config.yaml
positions: "learned"
attn_scale: 0.125
tie_embeddings: true
parallel_block: false
init_std_up: 0.0139
batch_tokens: [131072, 262144, 393216]
seq_len: 1024
doc_mask: true
Each number is 128 + 32 x the weight over the matrix's rms, rounded and kept within 0 to 255. Layers, rows and columns count from 0. Numbers have three digits each.

# up: layer 3 MLP up, 2560x640, rms 0.167, rows 705-724, columns 320-479
# down: layer 3 MLP down (transposed), 2560x640, rms 0.162, rows 705-724, columns 320-479
up705:128159129157116179145116118131104142102114160184130131150100164143152111131146152100139134120111104139118089123115065138089083154167132116151130147113117165094119121082161121133103148155155152140109136161111111102112118145150163088156063147120142152100104117131166114122167125122140165138135110054133113127109080128178160172133174094127087169175048123148099119153141136088151114126135071173135108138143138146124127140160100130121150107168145114175157125107135100141144154100126150
down705:127130156075119127054158124133103131089101151157122139144080150078142155150177166109149087075113089127121170047135121142137149119108165093153158159106116172141115091083178128118120148160158108142094148120101179101068201117138097064079168103159094143163168141092149066132103094110132106130152125135160102091104184129098103131135163119090133187089123132156127103127167095135138066139111099109174144138115133120177179160148151110081111118134123141155098109118142126110132145108118144
up706:167166116193082107177100204107118133055077080119138115148068132135131171160129134131152094124162109137135124095111107076073153156144192068160086162112192108100049105176085134155108190134132197203155121108197114171132232113149101104075151126106126087113185075119149137123136144169081110130154074154155104113117161114142068060095106152136049172096135169116163130172063126121153114237106124103184121087117104116113142118140164184145099069240131124141140179145116141121098079088168092
down706:143132127084161099130050117114144159154141132159117135095120152096120149112070088118093050129135136129118147159140105120081089127134159164146126161154198157061054100141111144157111159116121135072124171140152111209076194205142167126072102109178068178085115151135141073183117182106115086124178149163169139112121098129139102192062115143107169111139158108163150165090126097184137100134088147113119092137123069193130089192123128071108068094141090157109142163122166116106112071130132087
up707:151116133112113147106101128174111148157119093102148135152112137145151099128174179141140148141118124104121162195133153137105115089111065094110146132082134141111093152113125119124136180071165156142218088151149142141098165117104128196158095165145127121147155143086098122089151055141101126106104114115095135036081110089112145144125238140154152132141110097173180098119116109151156106148108110149207128171191109114136131152145149205076111169138094129125212100144144134124151162128125123
down707:128115124123094058109156095124157150162074089106133057128133076149067160096190112158148119162111147176147095160157122165124120111142073142141173104102136127102101119066127163179115147120216180130103131172172109129147118173120149182128105157134093126154156097134120150103138083116147120071118145111138138108116129122120159124164140103085124142138088084180121109106098163148157144151111148111170140161131135098113157103130199146149137125081121157139149080085129141180178169121138127
up708:149124080179168097127130184168132078119146135114140107112142123098064149129140103120087139157159132155135108131174109168097207093119130190169135102202163138130134141144152158098146147153073111141054135136135117158099094172175146154174125169144044069140127122143111076151161127123117131130082134102167215126137114169152135102119155152108101158085115140111092124122051167133181122139142101104086161188140055139084123131103092101196148126150107191170063134133101102093131097126078076
down708:131113135115243081154141141166113091116092121084163103068158171131139108144131111140140106115131123130151099103141121109112172093101095114113092106091164141151164115108126181107161127176157131078158153052136150200108114162156139141109145085140071137141114146144171116114151186106067126179099156121067136141150123149144084035065130081117129151081131097082134095109122156148124138124122110103084060119058079124112085134139088108149083091126071152170117101155154095088113180077134084
up709:168147217149191038135106141132145155136137119151139147100152132043142130160038131107105157113142080101154135057043050038117175170153115153133090112193113118088066141130056153166095129128127194092121092146185165080155142118073140123074186142147150149136116122142091020220050064176132113193146119191130116199123087110166045090130125222155141081115138111135115082177140081128143131161074140170135152162180120127078089080181169194137159125099106149143155144146124098176132158112100061
down709:112179103103134127124085137153141124135137162089136139130083161121129156113093125156097143091112150111126170204115119137094147123117195163167128148136107122098134063143127176121074108138135171181088116127120071131112114185141092108138152097162154130015148116095148071035144165142135104082221166091087143131141172156095122145093116145116107175101154140142187127074126169119127129137118091121137102106104165161112076124082145055155124147150086158139071152150167119098121128190168124
up710:048135100139081135154138100100089121120197095177094153123122077156144213156140134167058121110111135046128199113200117094094125102155071113138136136071152139142079075078149160149111109102172101160146120176164107109095077117151121108177106185167130156111141133115103165151103116097169099147119157093171159128136173124151144153180049122108105097156163099099094104105225165120141127125157125128142156140145133080141137116150174176187211141168123127129143105116057138117148180150106101
down710:062116140116058102143197084161088107148181118107177062178141147155104145101146109212190156115120171105152092116102134132123138116125098100153122102105141158104154163149146087109160140103095174109092096133105152148129094143161119151243136156140133118150121093103148111057119086117086135141152167072132130125097096116156117147164073114124120155103104105094124074080074098135129141207062188130096176118217110081123151172089101171123178207140129129138124135145091121149135151121173164
up711:095071145150089119176132116136140097127124101116175087118189137106139171182151141157093195094101188143106195145100159123079198125124124110100141089130145126180117138122158155156131120109141088118161116129078137134103147162112131134111157114140139045110074112084101058162184153127085101151131060122110141129142115124135142114104107100143106088180139114039093085125104069128112122147176154154122166116154154111177081148149136128105159163140125153144121121181140132167158127088069126
down711:118125090154193145117076139106221128140116131157154081146134125130175112164056118100137118137165139123157173117121238171154125136119125094074119135137150109085125140114108111112129096188129142110124178096125108137105155128144097110158173158159167133192145165114077112178087121114102086141158141077152145105093119158139103131116154125090150136147182109135123126151157099119121057154130124165134145122121122101187176171103132139095137110140110147109177129109155131110120084126208138
up712:100088107131115124117134083099148110124101124162158129206120091134138095106162136186114137116138147108132119135140080150134123138126125157163131166126122139142144124151146086096123111128148131134123109123115130083101133081162149182142138146166140134087068102147167101114083102130152110194114155167102148094152138173148078125150145100140170130149145130124149142124163155128121118120111118208132126090127177097111135141131144147111135120093082149192103151110128134118158112136141140
down712:090090170129107098128109135117158172125127137137133136135101132126153126144099122082090127123118166119148159111085113161132106167157173142198125133123155121154140139184118121154096119116109095139115110127142123106112147098140150121070098059200122120124115113121161108079123129142127144130160127146146117121148105164136060147126097100083062183158157105108085163131146116208169167099152099154092171160103091132137168125130196121174139092105129156116112128208114161171129102124184130
up713:114124176136161146079152097167138151154130159113118155101145082142095166145107161219106122134110202148113100120179178132155154150154166144148086144132147104088116174119105143114098113109083144131158133159110113120075161156142103145081182135134114169157116149139119152183167155148054166116087132138144080159123177127130131163170133130074136147097159112064155120123086093078166113120169154145187150134135149121152134099116093096127116171112141143124113148181093158089152143150134127
down713:068144127096120099174092114169085156118124143100124113170153175088099132152128099066099143162134079143139155107115070097128134159138111089092159120157085149066131034167089230155153114188128174129185090110093129176165127115099154138076061077124118107121121095140123066146140165127082117159101135112137107148158130137132119117118166114124165134091131125142148168135131136108099127142167149097153119099100138133133092145121154132139126109089157081157063117144068134162117116115140156
up714:124128104129104145128162129106125150076098099122121115120131080127127151117107087103055146123096126103105115118097128154108157114117136147121106129113131119142099158143127075089159122129106098132138182117107129143157114115108125137083134175104163119099160133129120092098138131106154086104140137099120149135105107129143061161152119115131124165138062156166120166107132149102137139173176130135144102125086118132112134101174124136155141115117143120135163089157073102130116157115108153
down714:157073133096143137128141151091131142098157146093156107078101066157108103105135126118119117122072125156133118110123122114118097146132121172123130142121110127124150145087146166110111158127094185079163090119124106087098149127093101087114162144077110134149119148145129119071184153081138125143144106132177089161131159103143117141176134130136135153134111143112137109135107163166065129155139129129124120103149130183115116167117116107132128134135092098096128101143160119109107174135106098
up715:047118142134117160104100086072135096160100071163139114176092115099121098158143133108106142132140090163120198154095134124122081192151088119143179108164138128098106161117113123223141118155083168107164058161164036116162178180111165139140211093156085119140086147142123149253096102122150116068113151126059141149132170095106015081123118119136069083056078128195088117083146146149154069138128064155146118138014126183151121100147091149090085115159111128091193164179123143127098160185129100
down715:089187154123101161115119107096159104184208046119158064162161156124099074133136177099104103129089154130079132086134155182123118129095149140141140069130121126153142050166070126138120102184099117162141111125103085129085168147147146125124108143178117158089112123093096136108091140108078109162153125118141144168126143129096097091123189059159145150106100083175099103072140121096206104180139176107157114149144132117205182180092168129149172144075132141118080151135093120169134108147147161
up716:180152107124121141108167067112145105101129080139084167081209049182146173101103091129129110131117172083082062090074195090113130087130141131205133193106139145144143067130163127182115150194076154141124144108173038125137166152114145168079087134176137128084154142098152139070143123105074152124078110177134091089136090112142124069106116160144147130112141125106066162099154130186187091138170144158101132132133072175139139113123130123077163170112180127128112074164143114142089058166131133
down716:107181047116177099107105124176162155109163110069120165125121143168107113106127181092103149163087088121111126157098080077181089130194142122162120162101156127163208199176131092132137127251160128173095124143149149105114117169118101163138061132124135181088141087115158108146101082075189124102132126138162129146108156118105107113101116133140173157068111063093110078090119127050138142174055119108157134103145144114081116159166106150126062137128135116113142130110162182169093160151182108
up717:121168110143170119131126128125103152140150135128142100159095121145137137125127164109118136128121125130163127141130175126097125164160129178130120149121127131091131125173127118120144141117100148148123147136078148084101161131138122141100128144129122094086142113111161135116122119142135147120141124123142137124130139095144117128115118098151130070166145120149118097130124121153184119140104140108154126102123133128152138130157117138128172142134091154115105110141109127105124118099126098
down717:151140114191114111118143144124101112130110149133128158133081105102126148144095101127111120094143116125208133124116181138112126139172134108152118153122097130088141122158103134117128137154098138117151118169106147086113148107157143172128107098098152138108137117122139119144110116175155123128140123129106144130138135155156083119133157103131127113153147147102148098126152115124148146129135157106140114113145122138169067103111127118113145131141143134127144128165150096138149106153097124
up718:104137077148198181114146130108112095100132144129069080082147136145118141166161131107102130140163107123121159063081122141091138090106100131098142112082101154134108111109122125168130182074173082113160147107153180069121141082158109121158176120138109180100146119182135133140097118139157140173131089127087122159133137101142121130102111166146119113082069046174109204106111055076101129055181194109129124077150131151142132125159119142135082160180130104161134122123194132094133098129149121
down718:167141128082139177134140118117150168115089121116129114085117121156129174122139124160104138119160149116147115140089160152155123116135147078145135157156130111163165166168066136101113108139088130097124137105180117142175102189111089106102111105127122170084199121135188136113116117147178172100128150114147101069148113154203084089117126039099157159118139094132138157075124073095166069155080155098133144154188141199109132117125128125068072095155100087166120106150114090066145100129096094
up719:111158153154125150139086103149135119157104061204115070162168137121059125114166160071127157087117187108108087086169175117150095153100130188131127139130169144123094150143149131176139170093099128109122202125121193130126196119202163123085141124158134127153100130123161132075108155170112140174049122135149086154172129135115177159099134097167139153152124200133088152157071112129151175112123098181126064090068135155116063134106094083102109119132154098163183149109098136166141113102121136
down719:137123137098111143124181090134135105161085058127117094202158115125123063137101092113182105126116120118155094124128129187147099104102142151132163104115105184124192080178102067117159135148088137135135147165109104133176158132073170149111154121174101092091182116166147109111162087104174100155071135149124136167119138085107103150127166144115165156135059153156158133114083155142166169128055087175080098119130120117157092108143048101195099162131153101162135158188055147134115101125139148
up720:133147132139069156157151113085148093072109176115119133168179129147194116140123145100109135180039036159166178103133167112066199086131155106135076152126130118145159129107090076131110134124205118109142123164127124149161147100114168126156121119130143172113097138075117133148073122144148157115149103155145169141135071154154077149145164198153091133146102123127168115150171071090100105118103167140152115133119146154140110156109107117132128216140085124113106167124129103148154134083179122
down720:146113080091079094117152117125143130167147119186146127111120143150135123138138115150126122157084069148165153122121081139160156129128208100125118142131187120108120171135159057096142132111136118131159098170125140146129134109097140108165123095088167170092094153149166169140106116164168104180166120142177093131160150163138121128104159147174100122167084122125171154099114082156158126183154114162160093084143155144099127121073174103128074170113110164137144105086091063185114139085160123
up721:119141094136157077097095126128091147148116066142160087182146151061139178111081153147057151119124141149163146084144216150004159104072093124075163143124155106096192147121107119083077130121078152142148152098151133149137127138072150116136114127203081134135159090102125122146120143115168084164107142112136112067186158101147168131097124104113064121188162088113150158167109140090089169099109096089130148110144146155105143132143130129155097116144155116157095161098087252103142139128135000
down721:108168081095059101142114131106153165098128117129063176176158113120135145107099116184144079170104152179126098125125099085089110148084142100104104120126119108115130102100177103137149197141086115154102085157128173187115151106082092137153171126100144105138128099076104042123124164139187141109118091158098096106158061060194151132137096190104188115136139203150082170103139098130136150117147159139124121155083111108135119150165210123161110096145224126129171136157067104173131142147125132
up722:123153120130149132102162172128140123119168130145151074088101149141166096128133121117122125109137157138137127134166155152087100142104113107156164159108112101140147143150142133089117110141146126148114108154122109150107149146099112172128100163128169126152123152152087116082162152113157109108119103152127171139131170123099134113063039095171083125060155151113142125112153095126150119136132128128152129133135149119157109072118123122126148127109139157118140148096116183128149153133108154
down722:091131135123116161133154143082113132111144137104110151124104105095136124114168132091158120160160129132141127143080128104144157118174126133127131094154136143166109107129197113158169109083106188144164120172153130157128164081126148117115129177104127124140103132105112126146126113175119160102122130089147117046086114171121163168152136151050126086131089138139154128135136157142163130129127192089140139081145101110147121103072089092084123191164156063109162143142122192153129096110047163
up723:113136101151130141154132147157100122120155105148156125090070136127181109077051162151121151152173125125132090112173114136142117139153147118122091122128140162123138163105145147115108144089139100174106111148139135117164132154135156188112159133182112190105161144126145120161112130162172112148083117112137133140098144136112124108138181117141119104143189117173097119209102111130164173205113071143137110116131125142163128151144140161113091123135125134088138114147095104081161124128120155
down723:105101107119143161169167140194144114105118144162121119093124107117179158113111154161137118101150088145097108153118094130156097193164183215116128099141119112136145161063111113111133155144191073157078119149102166119139081163140126148155132161154137146077177083078112138098150145133109136145141093097112131080173150103117104121154160129140159125132143146133106103161093026076163142133143127205149103132144133088084104161086140127129104123184101148163123133126101133125155105193186128
up724:131167036162167119132154183090079121112113093174074110098153036139134094100157108176143161178127155146132134074167136129066102176060115099037078155118098105174146130136208126142132086074166099114115148139160116083143089190161121116093125102075089197117109130136086070105094091098113130130137164154125087102171096097186111160089173128145141049132099165145093140085143099093069145101102117113080115135127064161175141178057089146145136112166127138103124143130127116213138160119103163
down724:037149127183168143103097139088155118177122174134123078114148099148151052107083092093156114150188183130138186136117078119096134146131163117103111075127101146173124130167137189084086158149152130174135129073128111072145147139111087176161169138086073117175110183137134153063091093077123177081193097134144118116074057144142138104124156162145095140111115152064072180118114187170092189086116158138141150075122164123150135164073140117140171135133095189208134116064098110208146102202136120